config = dict(
    n_layer=9,
    d_model=320,
    n_head=10,
    n_kv_head=10,
    head_dim=32,
    d_mlp=1280,
    vocab_size=5034,
    activation='tanh_gelu',
    norm='layernorm',
    norm_place='pre',
    norm_eps=1e-05,
    positions='learned',
    qk_norm=False,
    attn_scale=0.177,
    bias='all',
    tie_embeddings=True,
    parallel_block=False,
    init='uniform',
    init_std_qkv=0.0278,
    init_std_o=0.0278,
    init_std_up=0.0278,
    init_std_down=0.0,
    optimizer='adam_variant',
    lr=0.00147,
    lr_mult_qkv=0.4,
    lr_mult_o=0.729,
    beta1=0.9,
    beta2=0.99,
    lr_head=0.00666,
    grad_clip=1.0,
    warmup_steps=550,
    schedule='wsd',
    decay_fraction=0.87,
    decay_shape='linear',
    final_lr_fraction=0.1,
    batch_tokens=65536,
    seq_len=1024,
    doc_mask=True,
    z_loss=1e-05,
    train_tokens=458400000,
    steps=6995,
    dataset='wikipedia_en',
)
Each number is 50 + 12 x the weight over its row's rms, rounded and kept within 0 to 99. Layers, rows and columns count from 0. The size before them is the row's rms in percent of the matrix's.

# layer 2 attention key, 320x320, rms 0.0201, rows 214-319, columns 192-255
232:54 44 39 70 51 30 46 32 38 42 71 36 49 43 46 32 57 54 44 65 47 47 55 53 49 51 56 43 26 68 48 45 74 40 48 55 53 84 50 44 72 53 37 61 59 38 52 48 38 61 53 78 19 45 70 46 46 58 41 73 54 30 45 22
140:44 46 55 55 50 48 68 42 41 48 43 64 40 50 30 76 50 64 47 25 46 37 51 60 53 41 60 48 53 39 63 35 40 44 33 23 42 31 68 62 58 54 54 40 46 45 29 55 32 52 51 44 56 68 52 30 48 45 66 54 19 48 80 66
148:44 38 42 67 55 46 58 31 37 54 60 43 60 50 41 61 51 53 51 41 46 33 50 57 61 47 55 41 45 62 59 46 47 40 34 44 45 54 61 60 62 45 47 49 46 62 40 50 32 62 40 59 23 63 47 35 40 48 56 71 37 33 70 51
163:46 44 35 85 59 46 45 56 54 46 61 40 42 46 54 31 50 56 46 71 48 26 61 60 31 37 64 44 41 43 52 36 78 63 43 63 44 66 38 53 68 48 60 41 49 38 63 39 30 54 57 77 46 55 62 42 45 59 44 63 50 43 47 22
133:49 61 48 39 51 44 50 59 58 57 37 50 47 61 60 36 44 30 53 55 38 49 46 46 39 41 56 55 50 59 46 43 46 57 43 75 41 51 38 47 42 36 53 58 52 44 72 40 64 21 51 35 47 33 56 65 49 45 47 62 58 54 26 55
135:62 47 37 64 59 68 55 43 41 40 57 57 43 47 43 50 51 58 37 27 58 13 51 60 54 52 58 53 67 41 62 35 46 46 52 41 50 16 59 50 46 56 45 42 67 51 35 57 38 58 57 58 43 83 61 35 38 46 41 42 19 35 72 56
139:47 51 54 68 43 69 57 49 53 69 49 48 42 45 22 72 49 43 47 20 51 31 39 60 59 42 62 55 66 52 65 51 46 54 52 26 40 39 62 65 50 60 61 55 58 50 34 65 36 65 42 47 48 77 27 32 49 44 53 52 24 47 72 64
131:56 36 41 60 75 60 54 69 57 57 50 58 60 44 45 41 54 56 36 63 51 38 41 60 44 47 49 45 64 40 43 46 50 35 55 37 75 28 54 36 34 37 45 51 33 35 46 61 51 44 59 51 46 58 47 49 29 41 19 43 45 47 59 54
136:40 58 42 28 53 67 58 51 45 63 41 44 63 64 47 65 41 64 42 49 66 68 49 53 51 39 47 61 71 36 54 52 36 47 49 24 63 04 61 49 41 53 61 58 41 57 32 63 37 53 49 56 62 59 47 39 39 45 57 29 44 53 79 76
143:55 25 44 63 49 50 51 46 44 52 64 46 56 42 29 56 64 57 49 39 52 41 37 50 61 46 44 42 60 52 55 50 47 38 50 39 63 69 60 51 81 60 56 58 46 63 53 49 39 68 45 70 19 50 66 24 57 61 67 68 40 44 74 46
079:73 62 48 41 50 66 53 61 61 42 48 46 51 49 48 40 50 57 41 69 75 48 35 46 45 20 63 34 34 46 28 46 49 48 56 62 61 17 28 63 35 54 25 50 60 49 39 27 32 28 47 40 60 36 45 62 62 48 65 32 48 56 48 48
074:42 51 50 36 50 33 72 42 56 43 54 48 52 58 67 62 61 51 39 41 49 69 59 42 53 36 37 42 68 35 61 61 66 57 53 62 55 65 54 46 46 56 46 46 26 71 45 59 49 40 49 38 68 59 40 38 37 29 47 41 53 54 68 58
074:27 39 63 53 75 28 65 36 57 42 46 27 49 35 59 56 82 64 24 74 61 37 24 47 32 53 36 46 66 37 47 63 54 42 53 40 44 37 67 71 50 52 54 55 54 29 40 61 50 52 50 81 64 64 56 48 37 54 66 59 29 71 70 38
084:38 59 57 41 48 60 34 31 60 55 56 44 60 37 39 87 52 49 52 39 56 49 40 52 79 49 44 62 50 54 49 52 60 40 45 54 44 37 71 44 44 33 55 35 50 54 67 68 71 50 39 35 38 39 29 62 40 66 40 63 34 62 60 53
073:59 40 51 29 51 59 62 57 65 66 46 63 53 44 49 91 51 40 51 34 65 56 47 68 65 44 64 53 64 51 65 61 65 37 48 42 41 37 41 55 48 26 34 46 38 47 65 60 72 63 47 48 49 71 61 42 47 51 61 52 61 60 66 42
070:32 52 47 49 71 39 53 51 56 55 61 41 65 37 48 33 44 50 57 38 59 33 53 56 21 48 37 39 64 60 60 54 59 54 26 51 26 47 47 44 52 49 44 63 57 68 61 56 52 39 49 65 42 57 68 50 75 46 42 45 51 45 63 64
066:48 43 52 44 54 49 52 62 41 42 54 78 51 62 72 17 67 23 68 44 27 55 52 36 45 69 56 40 47 52 50 67 59 42 36 58 69 41 42 41 52 55 42 39 29 54 46 42 19 41 49 60 48 41 36 55 42 54 37 66 33 54 46 41
074:63 53 55 31 71 58 32 45 57 64 45 54 51 40 60 64 47 74 22 68 58 42 38 64 56 34 36 37 61 51 47 58 50 67 47 62 57 56 60 48 42 44 69 43 57 53 68 45 78 53 59 63 70 56 39 60 30 31 34 37 43 63 46 56
076:58 40 69 60 42 69 26 50 67 48 57 23 60 67 70 62 54 38 37 59 67 71 53 45 44 43 49 64 40 55 27 61 60 59 31 65 45 59 43 34 52 65 37 46 56 49 54 43 58 28 55 67 72 53 32 76 56 44 51 41 42 41 74 41
068:44 65 47 64 32 52 49 44 43 58 66 44 65 38 45 25 27 51 42 27 52 55 40 43 29 55 47 45 56 33 57 41 59 72 50 51 50 38 31 49 43 57 35 40 44 69 49 50 52 58 52 51 51 31 51 26 56 62 58 50 46 58 58 51
073:36 41 49 64 46 36 58 40 64 46 49 59 46 63 56 42 32 42 40 42 58 40 48 34 54 43 36 56 29 36 34 46 49 51 57 48 57 54 58 49 52 33 32 50 45 38 51 61 43 44 67 62 53 67 71 32 64 54 40 59 52 40 62 25
074:63 75 32 54 63 57 47 49 53 64 50 32 40 66 37 52 34 42 34 49 52 57 43 48 49 50 35 65 31 54 50 55 67 70 35 47 55 51 41 45 40 42 44 43 44 73 73 56 70 42 37 51 61 70 40 42 67 41 31 57 68 67 77 47
069:31 39 27 40 58 48 60 63 58 58 45 41 54 64 45 62 64 57 33 34 56 78 57 31 65 38 57 64 66 39 31 49 44 74 51 41 66 58 72 59 32 42 53 39 60 43 69 46 44 32 68 58 65 43 33 66 59 57 59 29 34 66 50 52
073:64 58 48 33 50 49 51 40 32 49 70 30 43 63 61 28 43 37 61 26 43 48 58 52 44 75 75 53 65 53 53 64 40 41 45 50 54 39 62 38 73 47 31 56 41 61 50 41 43 68 57 39 67 62 50 49 49 62 39 36 52 49 50 31
090:38 62 52 33 48 51 71 61 66 49 38 54 60 52 48 57 69 59 45 45 58 51 41 34 48 66 46 65 68 32 36 43 52 41 47 43 65 56 53 47 39 41 63 41 59 70 52 60 41 66 46 30 70 40 25 60 59 34 53 33 30 58 46 80
079:53 39 47 42 41 34 26 48 43 61 46 68 41 51 39 56 54 52 41 32 40 64 59 58 56 40 69 62 59 67 62 48 47 41 40 46 50 55 43 42 50 54 51 54 37 61 39 62 82 48 34 56 39 65 50 59 51 74 52 67 48 48 52 55
075:45 48 58 62 57 42 36 65 49 27 63 60 52 30 51 23 39 68 59 59 53 30 54 63 20 45 57 38 50 71 41 41 44 73 60 58 43 42 23 48 45 50 32 29 37 32 54 32 22 37 54 64 32 49 64 52 61 56 52 69 40 21 48 54
077:65 48 59 44 42 42 34 46 23 55 70 44 42 53 48 38 45 47 67 39 53 34 60 47 43 45 50 54 69 43 35 57 55 28 61 43 32 37 48 55 51 69 42 56 38 22 55 54 31 35 58 59 43 54 65 49 60 34 50 48 63 41 51 56
073:56 33 67 68 60 67 66 73 46 28 47 66 46 30 45 19 49 47 48 55 42 42 50 58 36 43 40 56 37 56 44 43 66 43 45 58 34 44 46 66 50 78 47 29 61 53 51 25 49 49 65 41 37 49 78 31 48 44 77 33 56 27 41 31
071:53 46 46 37 69 69 62 69 39 52 52 58 55 66 32 48 70 67 37 68 59 44 44 52 60 31 44 58 43 46 59 69 57 58 31 62 64 36 57 45 64 44 45 51 74 62 49 50 32 39 59 47 43 48 64 48 55 37 42 60 44 56 53 33
080:33 48 59 36 43 66 51 42 36 58 57 58 17 69 62 32 43 46 56 67 48 71 70 59 33 62 54 31 54 61 44 46 55 68 64 41 43 65 33 43 60 55 63 44 47 61 43 48 50 75 54 55 52 53 48 61 39 50 26 42 60 35 64 61
073:61 68 42 50 34 47 53 50 47 55 39 54 63 42 78 59 44 76 33 51 55 49 51 69 71 39 34 41 49 47 48 43 68 36 42 42 67 63 48 47 45 30 37 44 35 42 29 58 70 45 47 56 61 59 59 40 57 26 51 46 61 66 54 69
069:58 47 42 43 43 50 45 56 58 28 44 54 61 27 47 39 39 58 45 37 39 43 32 64 29 58 48 58 43 35 62 37 45 37 53 40 42 44 44 56 46 50 64 68 58 37 32 39 18 66 40 38 38 31 79 53 34 32 51 48 66 48 40 52
076:48 38 50 51 58 63 72 66 44 36 61 54 67 71 75 15 70 42 58 57 61 52 41 48 16 48 58 56 52 58 73 36 34 57 50 63 24 59 55 51 28 66 49 57 55 65 64 50 32 43 58 64 59 37 66 32 45 51 35 56 34 70 38 53
085:53 31 57 52 66 44 42 48 43 52 61 68 41 44 31 43 59 59 57 49 52 64 48 42 26 50 47 34 46 73 68 50 64 37 52 61 45 57 49 48 52 55 51 50 53 66 35 62 70 40 48 51 42 20 51 40 40 70 70 74 51 29 59 44
068:45 52 29 54 51 67 59 60 55 47 61 51 55 40 51 56 53 46 61 23 57 70 39 50 38 52 68 63 36 57 63 13 57 42 37 61 48 45 68 47 48 58 64 63 44 43 36 37 53 48 65 56 48 62 39 57 36 35 40 27 54 70 54 57
071:50 57 59 65 72 56 46 65 54 53 37 42 58 43 73 47 30 56 52 69 47 55 46 45 43 50 45 34 69 41 54 72 36 55 50 38 49 31 34 52 40 43 42 53 59 41 63 38 69 33 32 52 58 35 52 76 52 48 70 40 54 59 53 48
075:40 76 46 66 45 49 56 65 72 47 60 48 46 44 65 83 73 74 49 51 52 47 48 58 56 30 70 66 72 43 46 49 47 60 60 53 47 48 31 42 52 31 46 51 44 65 79 48 70 52 33 65 52 58 35 42 54 54 35 55 29 67 50 48
077:51 64 55 34 57 44 54 29 61 71 35 63 30 50 60 75 43 68 40 64 41 57 54 34 51 53 27 72 52 38 64 62 53 49 40 38 48 53 64 61 35 54 57 63 58 63 64 75 62 57 48 64 58 57 51 66 36 51 51 59 24 51 61 63
074:56 34 74 49 34 44 60 42 58 46 59 68 38 49 75 39 23 44 40 49 35 34 78 67 34 35 72 61 66 54 56 25 42 55 61 53 44 55 39 27 67 66 40 50 51 75 34 53 33 48 37 54 47 43 54 30 71 57 68 33 44 56 47 48
079:55 60 60 62 52 67 38 59 51 64 41 52 64 46 72 55 55 32 61 63 57 61 41 46 62 58 62 73 53 50 42 57 58 59 38 43 38 27 44 64 38 65 37 49 47 58 68 46 35 54 64 47 53 36 62 46 50 24 69 38 36 37 60 42
072:40 44 50 56 37 53 33 51 70 38 44 44 28 53 46 11 58 61 37 41 42 39 82 46 61 45 56 36 46 62 54 76 31 47 32 57 34 32 45 26 58 60 46 57 33 53 66 56 47 42 29 52 45 62 70 45 66 55 50 59 60 27 46 60
080:48 62 44 69 65 54 42 71 38 38 46 49 61 43 49 12 33 34 44 37 42 36 47 48 42 35 57 38 48 51 58 29 46 57 45 59 40 55 62 54 41 66 34 51 52 70 58 29 41 31 45 48 42 45 52 62 45 46 47 61 43 47 28 64
080:57 39 48 45 48 38 43 51 45 53 47 50 61 43 47 68 73 62 25 41 54 36 32 44 41 39 30 73 43 41 47 59 66 57 51 53 34 50 45 41 35 51 42 37 64 54 33 41 57 59 37 53 62 63 55 40 64 45 62 36 39 39 46 44
084:73 68 43 57 39 32 47 41 55 48 62 43 58 41 40 91 53 26 56 33 55 73 60 48 51 65 45 40 59 53 74 55 48 49 50 39 62 68 61 43 39 44 38 55 60 33 60 42 73 55 31 50 34 35 40 49 42 39 27 65 58 64 67 46
080:54 52 39 39 44 56 51 61 74 58 56 57 50 48 52 81 53 42 53 44 55 41 61 39 53 70 50 47 54 41 60 45 52 62 58 52 46 74 47 55 53 38 58 44 59 50 62 32 51 49 43 37 62 24 66 65 48 43 26 50 56 45 50 66
103:67 48 52 51 32 56 33 37 43 40 51 53 40 51 43 23 42 37 44 64 47 39 51 45 33 53 50 42 31 63 50 57 52 48 53 65 23 38 42 58 46 68 30 47 73 48 53 27 33 57 49 54 43 42 37 28 50 42 60 67 67 32 53 46
076:49 56 55 46 47 71 50 57 15 36 63 63 48 46 47 16 37 57 41 68 43 62 39 33 45 41 59 55 49 53 48 60 56 38 51 43 38 50 37 64 57 59 41 51 42 45 50 46 65 35 57 54 55 44 68 50 49 52 42 49 70 38 46 47
081:49 51 55 63 54 47 56 58 57 64 59 46 53 41 54 09 56 58 52 71 36 67 49 41 42 65 40 38 59 57 43 71 38 35 59 50 64 36 41 52 64 29 40 37 56 22 56 64 50 49 46 52 35 51 30 29 41 61 71 54 62 53 49 57
078:42 37 32 65 64 75 51 38 44 59 48 47 38 62 64 16 40 69 55 57 41 57 43 54 47 48 50 44 43 68 48 63 38 58 65 44 49 49 46 45 54 66 47 46 50 58 49 48 55 48 52 34 75 52 52 47 34 46 51 59 41 25 57 53
080:66 67 42 42 40 68 38 40 67 46 42 77 37 52 64 28 65 49 46 50 39 60 40 46 44 52 34 61 49 41 63 62 64 35 47 75 37 51 59 36 57 41 35 58 65 53 45 66 53 34 39 42 71 51 40 30 31 40 24 41 43 52 61 48
080:37 39 58 61 44 45 59 53 26 52 54 45 50 52 54 50 38 43 44 63 29 30 26 56 63 65 36 61 35 68 31 51 68 31 59 54 59 35 59 63 54 29 44 72 60 63 36 54 27 62 64 64 45 56 41 62 43 35 60 39 35 53 31 29
080:71 41 69 69 58 44 62 60 32 54 54 56 40 60 43 16 61 43 49 52 42 57 59 56 50 41 51 32 45 54 66 47 37 43 42 60 54 26 48 45 48 56 36 55 47 43 63 38 36 66 59 51 36 39 70 28 55 64 68 41 44 30 34 35
075:54 43 44 58 63 61 61 39 27 61 63 47 39 80 53 07 24 68 56 56 47 57 38 49 47 46 37 51 49 59 54 46 51 48 41 78 42 45 53 19 67 63 56 41 43 56 49 50 37 59 38 60 34 56 57 47 48 65 53 64 60 34 38 42
082:45 54 51 67 58 30 59 54 57 70 42 63 41 44 39 75 32 38 67 47 49 42 25 36 44 58 43 62 58 39 34 52 39 62 43 33 48 39 75 50 35 50 64 59 51 51 49 45 39 61 40 57 56 69 46 57 40 38 70 47 41 44 62 37
076:28 61 70 61 43 49 42 51 42 62 55 27 41 55 53 43 44 68 76 62 51 45 50 58 55 52 59 61 39 55 31 44 33 65 31 43 63 33 48 52 63 48 67 61 47 44 47 35 59 69 50 60 64 61 45 69 53 51 61 54 53 42 62 64
075:53 48 67 75 58 59 35 32 67 59 38 24 51 57 56 94 72 66 52 57 44 35 44 49 43 39 55 36 51 67 51 40 67 62 57 65 67 51 54 60 69 35 47 36 46 66 30 52 49 51 59 49 41 43 28 64 31 65 59 51 52 65 44 54
083:47 38 37 29 49 33 52 25 54 37 44 58 52 62 60 74 57 44 62 39 39 63 35 68 64 43 40 64 46 38 48 45 62 69 48 28 58 62 58 55 59 39 54 28 48 41 43 58 47 54 33 42 56 39 58 51 38 68 43 52 29 71 52 68
081:34 45 41 39 27 29 58 56 46 62 58 40 49 30 37 54 45 43 37 59 43 57 40 57 25 48 61 57 56 40 50 39 58 60 49 47 62 33 41 63 50 45 39 50 49 64 45 48 50 89 29 55 31 61 57 44 58 45 87 44 57 44 53 52
088:33 50 43 32 46 51 42 39 63 43 49 41 36 48 37 95 72 67 38 62 50 62 51 62 43 69 65 61 62 44 42 67 51 53 59 53 58 51 36 54 32 66 65 37 57 56 37 64 60 50 50 35 56 44 59 62 31 49 53 42 40 59 59 68
079:41 63 37 41 51 30 49 29 54 36 54 65 42 47 36 72 38 70 69 38 51 61 38 44 46 51 60 63 58 40 55 79 69 27 63 35 46 85 49 51 63 48 62 60 59 59 59 53 81 62 31 39 44 48 56 53 45 57 30 57 64 42 53 48
077:62 51 43 66 59 54 60 61 77 56 66 51 50 37 50 14 28 47 46 43 63 37 53 46 41 62 57 64 70 33 44 56 56 61 58 59 23 47 57 52 39 60 65 43 58 42 41 35 59 38 57 57 53 58 65 34 38 36 23 50 58 66 38 48
080:51 44 49 33 38 44 46 54 52 62 31 47 50 38 51 70 31 50 50 49 63 38 48 68 46 65 63 42 49 54 65 62 50 56 41 40 57 74 72 38 45 63 64 52 56 77 38 46 74 54 63 43 49 39 27 60 38 59 25 53 56 47 71 49
079:80 55 48 44 58 54 48 52 56 63 51 58 51 60 60 47 54 34 50 37 56 48 44 54 42 53 23 31 52 67 71 64 45 54 58 54 34 71 52 71 67 61 31 41 57 68 48 42 69 40 38 37 47 31 56 42 47 59 47 49 36 36 41 39
081:60 42 48 49 53 63 52 63 57 55 42 76 60 56 33 22 58 38 37 41 34 41 66 46 55 62 32 53 55 64 62 59 41 47 57 49 51 51 54 39 54 38 39 47 38 62 52 63 59 41 67 31 46 42 38 36 45 54 51 39 64 71 62 37
079:79 50 48 28 56 51 31 31 42 51 41 56 53 41 31 65 39 43 33 58 66 39 53 33 57 52 41 42 41 59 57 68 46 30 71 42 45 50 32 65 57 48 33 60 63 83 73 65 41 31 40 48 52 27 53 60 43 61 48 51 52 50 40 69
081:49 47 59 64 59 47 59 53 40 41 39 58 56 55 48 30 42 70 36 37 47 56 63 55 29 56 33 50 48 53 44 53 62 59 23 57 48 39 44 78 63 37 30 66 65 32 54 58 48 50 60 30 45 63 33 66 49 39 43 49 59 37 55 38
078:56 51 66 53 35 58 73 46 44 61 30 50 38 67 38 72 51 36 60 56 61 40 68 55 52 66 53 27 49 68 58 71 55 61 68 44 60 54 35 37 30 42 38 35 44 50 61 39 43 71 41 58 24 63 62 46 49 56 74 77 42 42 58 46
078:54 61 59 55 60 60 49 51 33 48 56 40 43 65 63 81 47 20 27 68 57 47 45 53 51 46 33 41 34 46 70 37 44 43 45 44 49 58 49 52 44 52 53 46 46 40 57 44 44 32 60 52 34 38 27 55 63 59 42 40 42 67 27 48
080:19 37 43 47 49 51 79 39 40 39 57 11 46 64 56 40 34 60 56 49 48 47 42 64 67 43 53 40 46 44 23 52 36 47 43 55 47 19 44 45 41 59 36 56 33 41 44 45 32 55 33 36 33 66 49 60 52 64 71 47 38 50 45 67
083:40 38 58 55 59 61 75 51 66 47 32 50 46 37 33 60 57 45 38 64 74 32 50 49 38 29 55 47 44 58 42 46 33 64 66 50 57 59 58 51 48 54 50 27 35 28 47 48 23 41 55 59 41 47 69 57 36 40 60 39 45 65 50 65
077:36 49 74 55 71 53 63 56 41 39 43 38 53 50 63 23 43 39 57 35 63 39 58 48 50 40 41 60 69 45 39 31 50 62 52 44 72 45 38 69 39 40 39 61 35 53 63 59 41 64 68 51 61 72 44 67 42 59 48 63 43 26 51 33
077:64 43 27 45 66 52 49 39 45 56 48 39 40 49 75 74 77 42 54 62 43 62 74 49 68 49 70 52 59 49 65 47 43 53 69 47 44 57 41 23 51 50 44 69 48 41 52 55 72 61 47 46 67 57 47 55 62 28 35 36 50 68 61 34
083:51 37 59 61 32 70 58 61 43 45 63 56 43 70 47 15 52 41 33 65 57 57 53 29 53 64 37 44 38 45 46 49 56 47 59 61 32 62 29 53 68 59 37 60 36 59 37 61 52 42 42 42 61 56 50 50 70 37 64 53 58 53 54 51
110:38 37 59 56 45 46 52 39 33 45 47 41 71 41 69 45 52 77 55 35 56 58 35 51 56 60 47 77 45 38 41 74 29 45 45 32 60 41 58 56 51 44 59 65 56 59 59 55 50 68 60 35 31 66 35 40 33 63 55 31 46 38 45 66
118:54 59 60 31 42 59 55 78 56 50 46 24 55 46 60 62 59 62 56 63 48 53 44 33 56 35 59 55 54 26 46 78 23 39 55 61 57 00 57 54 30 47 49 50 46 34 34 39 28 30 59 45 52 53 57 62 57 39 62 27 33 51 67 75
152:70 48 74 62 46 29 49 40 52 43 68 50 34 61 41 49 52 30 55 69 31 56 64 44 46 57 55 34 49 59 61 52 55 52 56 53 55 74 48 47 65 63 38 34 42 64 51 40 47 36 40 49 54 17 61 56 69 49 49 61 49 51 46 52
103:56 37 50 38 35 45 36 22 51 53 63 63 69 45 37 53 29 52 73 40 74 57 50 64 39 60 51 75 43 42 43 50 51 57 34 57 37 73 52 50 57 49 36 59 55 52 49 62 31 76 42 37 45 74 39 30 42 50 63 45 29 39 52 56
110:63 45 46 50 67 57 47 57 57 52 36 54 35 61 48 35 64 36 44 60 38 53 51 26 58 52 36 32 42 62 65 40 60 56 54 49 59 49 36 57 49 60 63 45 40 58 40 48 56 47 41 42 70 29 50 59 42 61 57 57 69 47 45 50
115:67 52 47 59 47 55 47 65 53 38 75 41 45 72 34 53 72 26 33 62 34 55 64 24 57 58 61 19 61 56 37 37 55 62 50 68 35 43 56 60 48 76 58 35 48 50 42 39 61 43 28 61 49 37 66 49 73 42 42 61 63 62 38 54
122:59 49 51 61 34 27 43 30 53 54 72 50 42 43 46 62 53 59 58 61 56 50 65 72 57 64 52 57 40 67 31 63 55 48 52 58 43 92 46 67 67 54 55 49 44 56 68 36 40 45 43 67 35 38 43 41 53 37 50 48 68 52 49 52
125:46 36 42 48 62 49 60 21 50 52 38 72 48 36 45 60 56 59 41 52 81 44 54 61 68 47 46 64 46 38 72 46 67 38 37 42 56 99 48 51 55 36 66 60 62 57 70 51 52 70 56 40 32 53 53 42 35 64 61 50 42 55 42 27
107:84 48 61 51 47 42 68 33 50 50 61 48 57 44 45 48 41 38 63 43 69 32 45 79 63 47 46 55 52 78 61 35 58 55 55 51 48 56 57 48 62 47 59 30 39 64 61 65 59 60 47 41 51 55 34 45 64 56 33 43 68 55 59 54
108:40 35 34 50 43 62 47 33 34 61 33 35 68 46 58 62 45 83 65 28 50 42 38 59 62 49 62 77 45 52 39 62 47 55 40 35 55 47 63 44 52 29 42 48 48 47 49 61 38 59 60 46 46 60 43 53 43 55 65 50 46 47 42 62
102:61 49 56 40 42 55 44 54 43 50 49 62 42 35 30 42 68 37 45 57 77 55 61 42 59 60 49 50 57 64 70 39 41 31 53 51 38 95 45 38 56 40 51 56 51 51 54 50 38 65 40 58 36 29 55 53 46 62 47 61 53 51 66 47
104:27 47 33 51 56 47 38 19 54 77 41 63 65 54 40 58 36 50 56 32 52 50 56 57 61 60 57 48 57 32 43 52 30 62 47 51 49 62 44 55 47 31 35 62 48 47 59 39 46 50 57 38 40 79 60 35 58 46 46 44 18 54 54 38
121:45 33 45 42 48 65 38 76 60 37 54 36 63 40 71 44 53 52 67 44 25 44 58 52 47 43 60 45 42 35 48 57 28 62 59 49 56 00 73 36 45 45 48 26 31 49 40 49 49 31 58 50 69 41 64 61 45 63 46 42 43 52 37 62
118:38 55 48 65 63 49 57 75 39 43 82 25 44 56 55 49 74 37 40 74 43 51 50 36 41 49 47 29 62 66 52 43 51 61 43 50 42 52 41 47 53 59 46 51 48 35 31 21 52 40 37 57 70 44 68 65 66 37 53 50 53 58 54 65
112:46 66 60 62 57 50 43 75 48 40 55 57 40 57 34 45 51 37 55 68 49 57 51 36 34 54 42 39 56 77 40 31 48 68 69 57 59 54 48 41 57 60 58 32 49 56 50 55 56 21 53 58 70 36 64 56 54 38 54 55 74 44 61 54
108:49 67 68 61 54 44 43 54 50 45 67 47 54 62 52 51 60 39 43 73 30 49 57 24 45 54 50 25 59 71 62 46 67 50 65 45 49 35 37 45 37 57 46 50 62 59 53 60 60 33 37 58 65 37 50 63 63 48 50 43 56 46 46 43
111:63 67 51 43 63 60 55 65 61 36 51 37 38 63 61 47 63 35 32 76 31 59 52 28 59 57 61 33 56 62 60 36 44 52 60 66 37 33 42 43 51 79 38 47 44 53 36 31 54 23 34 72 60 44 48 50 49 45 49 51 65 45 49 62
100:55 35 41 45 47 51 50 40 31 60 55 53 45 36 47 63 39 51 64 49 65 33 45 65 46 56 38 70 46 51 51 64 45 58 58 47 43 72 44 46 57 42 42 76 62 56 49 55 47 66 62 49 35 49 45 34 62 61 50 64 54 46 46 42
114:55 49 61 43 55 59 44 76 47 30 57 39 60 64 60 47 48 49 53 73 39 59 42 27 44 59 45 31 46 55 50 48 28 45 61 47 74 01 53 44 49 64 36 27 51 38 41 58 61 19 43 45 50 41 57 65 55 55 44 47 61 35 59 74
113:51 62 32 41 68 62 35 63 79 56 27 30 46 62 48 52 46 51 47 67 60 34 38 39 68 37 49 46 42 42 58 69 36 55 68 36 54 09 48 61 35 56 59 50 66 45 40 44 33 50 60 62 49 58 45 51 52 35 51 41 24 78 86 62
103:38 54 50 44 51 48 60 48 54 51 57 72 39 54 27 44 56 41 37 46 52 39 41 20 59 60 47 40 48 56 49 35 48 52 47 68 32 91 59 41 61 64 61 30 39 66 53 49 56 39 46 66 69 49 56 53 58 58 51 51 47 55 64 44
140:38 52 36 52 57 63 50 65 69 57 18 45 62 56 49 38 61 54 54 43 52 37 47 52 48 58 41 64 51 52 58 41 41 43 49 32 57 10 37 54 17 48 58 41 54 52 44 47 58 42 65 67 50 67 37 57 42 41 41 33 25 57 75 74
104:49 52 56 60 33 48 40 70 43 56 46 58 35 70 45 54 65 38 50 71 45 53 53 43 53 61 43 38 57 46 45 49 59 56 46 52 52 50 48 40 44 75 45 48 45 46 44 38 68 48 35 48 47 41 59 45 71 39 37 61 70 35 47 45
154:49 43 37 39 59 64 67 67 47 63 13 55 71 45 68 45 48 67 47 32 48 44 39 39 51 52 52 72 45 48 65 42 57 45 34 49 60 14 51 50 19 32 52 64 46 45 40 60 62 48 63 45 50 62 47 73 41 41 53 41 17 43 48 64
109:55 64 66 44 43 50 38 77 53 47 53 50 43 66 32 33 51 31 31 58 49 48 63 43 37 49 42 31 60 48 48 40 42 57 61 66 44 24 53 41 49 56 42 28 60 43 59 36 63 43 45 50 64 34 65 52 62 42 47 43 50 44 62 55
107:27 28 38 52 61 36 43 52 67 66 54 68 49 44 46 52 32 63 41 52 77 36 48 56 63 37 41 70 58 39 44 64 45 59 39 54 40 70 44 57 58 45 59 64 43 46 66 51 36 58 50 52 51 65 32 54 46 51 72 55 53 64 41 41
107:45 72 46 63 47 52 50 65 62 51 50 37 36 67 40 59 54 23 36 70 53 49 61 48 60 40 45 42 53 67 60 33 51 62 47 58 52 70 50 52 39 59 41 34 39 55 52 60 62 39 42 56 56 29 56 65 44 37 44 53 63 43 52 56
111:51 64 74 50 39 45 52 57 64 27 49 54 43 67 47 51 54 42 49 76 46 64 38 25 52 56 59 21 59 71 34 32 54 61 57 49 57 67 40 51 59 57 43 36 44 44 43 48 67 40 38 49 58 20 57 56 57 47 41 63 63 61 53 40
105:61 45 55 51 58 55 66 79 59 50 35 41 44 63 48 43 60 61 39 60 35 66 42 34 59 51 56 32 62 54 50 33 69 41 44 36 67 28 55 44 24 68 59 42 54 35 46 55 65 46 45 54 46 40 55 64 50 51 40 28 62 41 38 72
107:43 60 39 37 48 69 37 82 42 51 51 54 49 61 50 36 57 38 43 71 26 67 57 44 35 51 59 29 51 43 53 50 63 55 61 58 55 08 68 49 29 70 53 41 40 37 27 19 47 23 28 52 70 38 58 43 60 37 60 47 58 62 34 58
148:60 56 66 47 43 45 53 54 56 64 64 30 38 53 58 43 55 53 44 65 54 68 45 52 49 60 67 38 46 46 32 69 58 52 64 48 40 47 55 55 56 61 50 57 56 43 55 33 50 36 32 56 45 37 40 41 73 31 59 64 60 68 50 50
112:62 69 68 40 60 47 69 54 59 43 40 50 44 63 38 46 45 27 40 48 49 44 60 54 62 39 39 42 43 54 54 41 59 32 61 38 52 50 49 55 43 46 44 44 53 49 64 42 58 50 56 66 40 38 44 62 37 49 33 39 60 56 53 63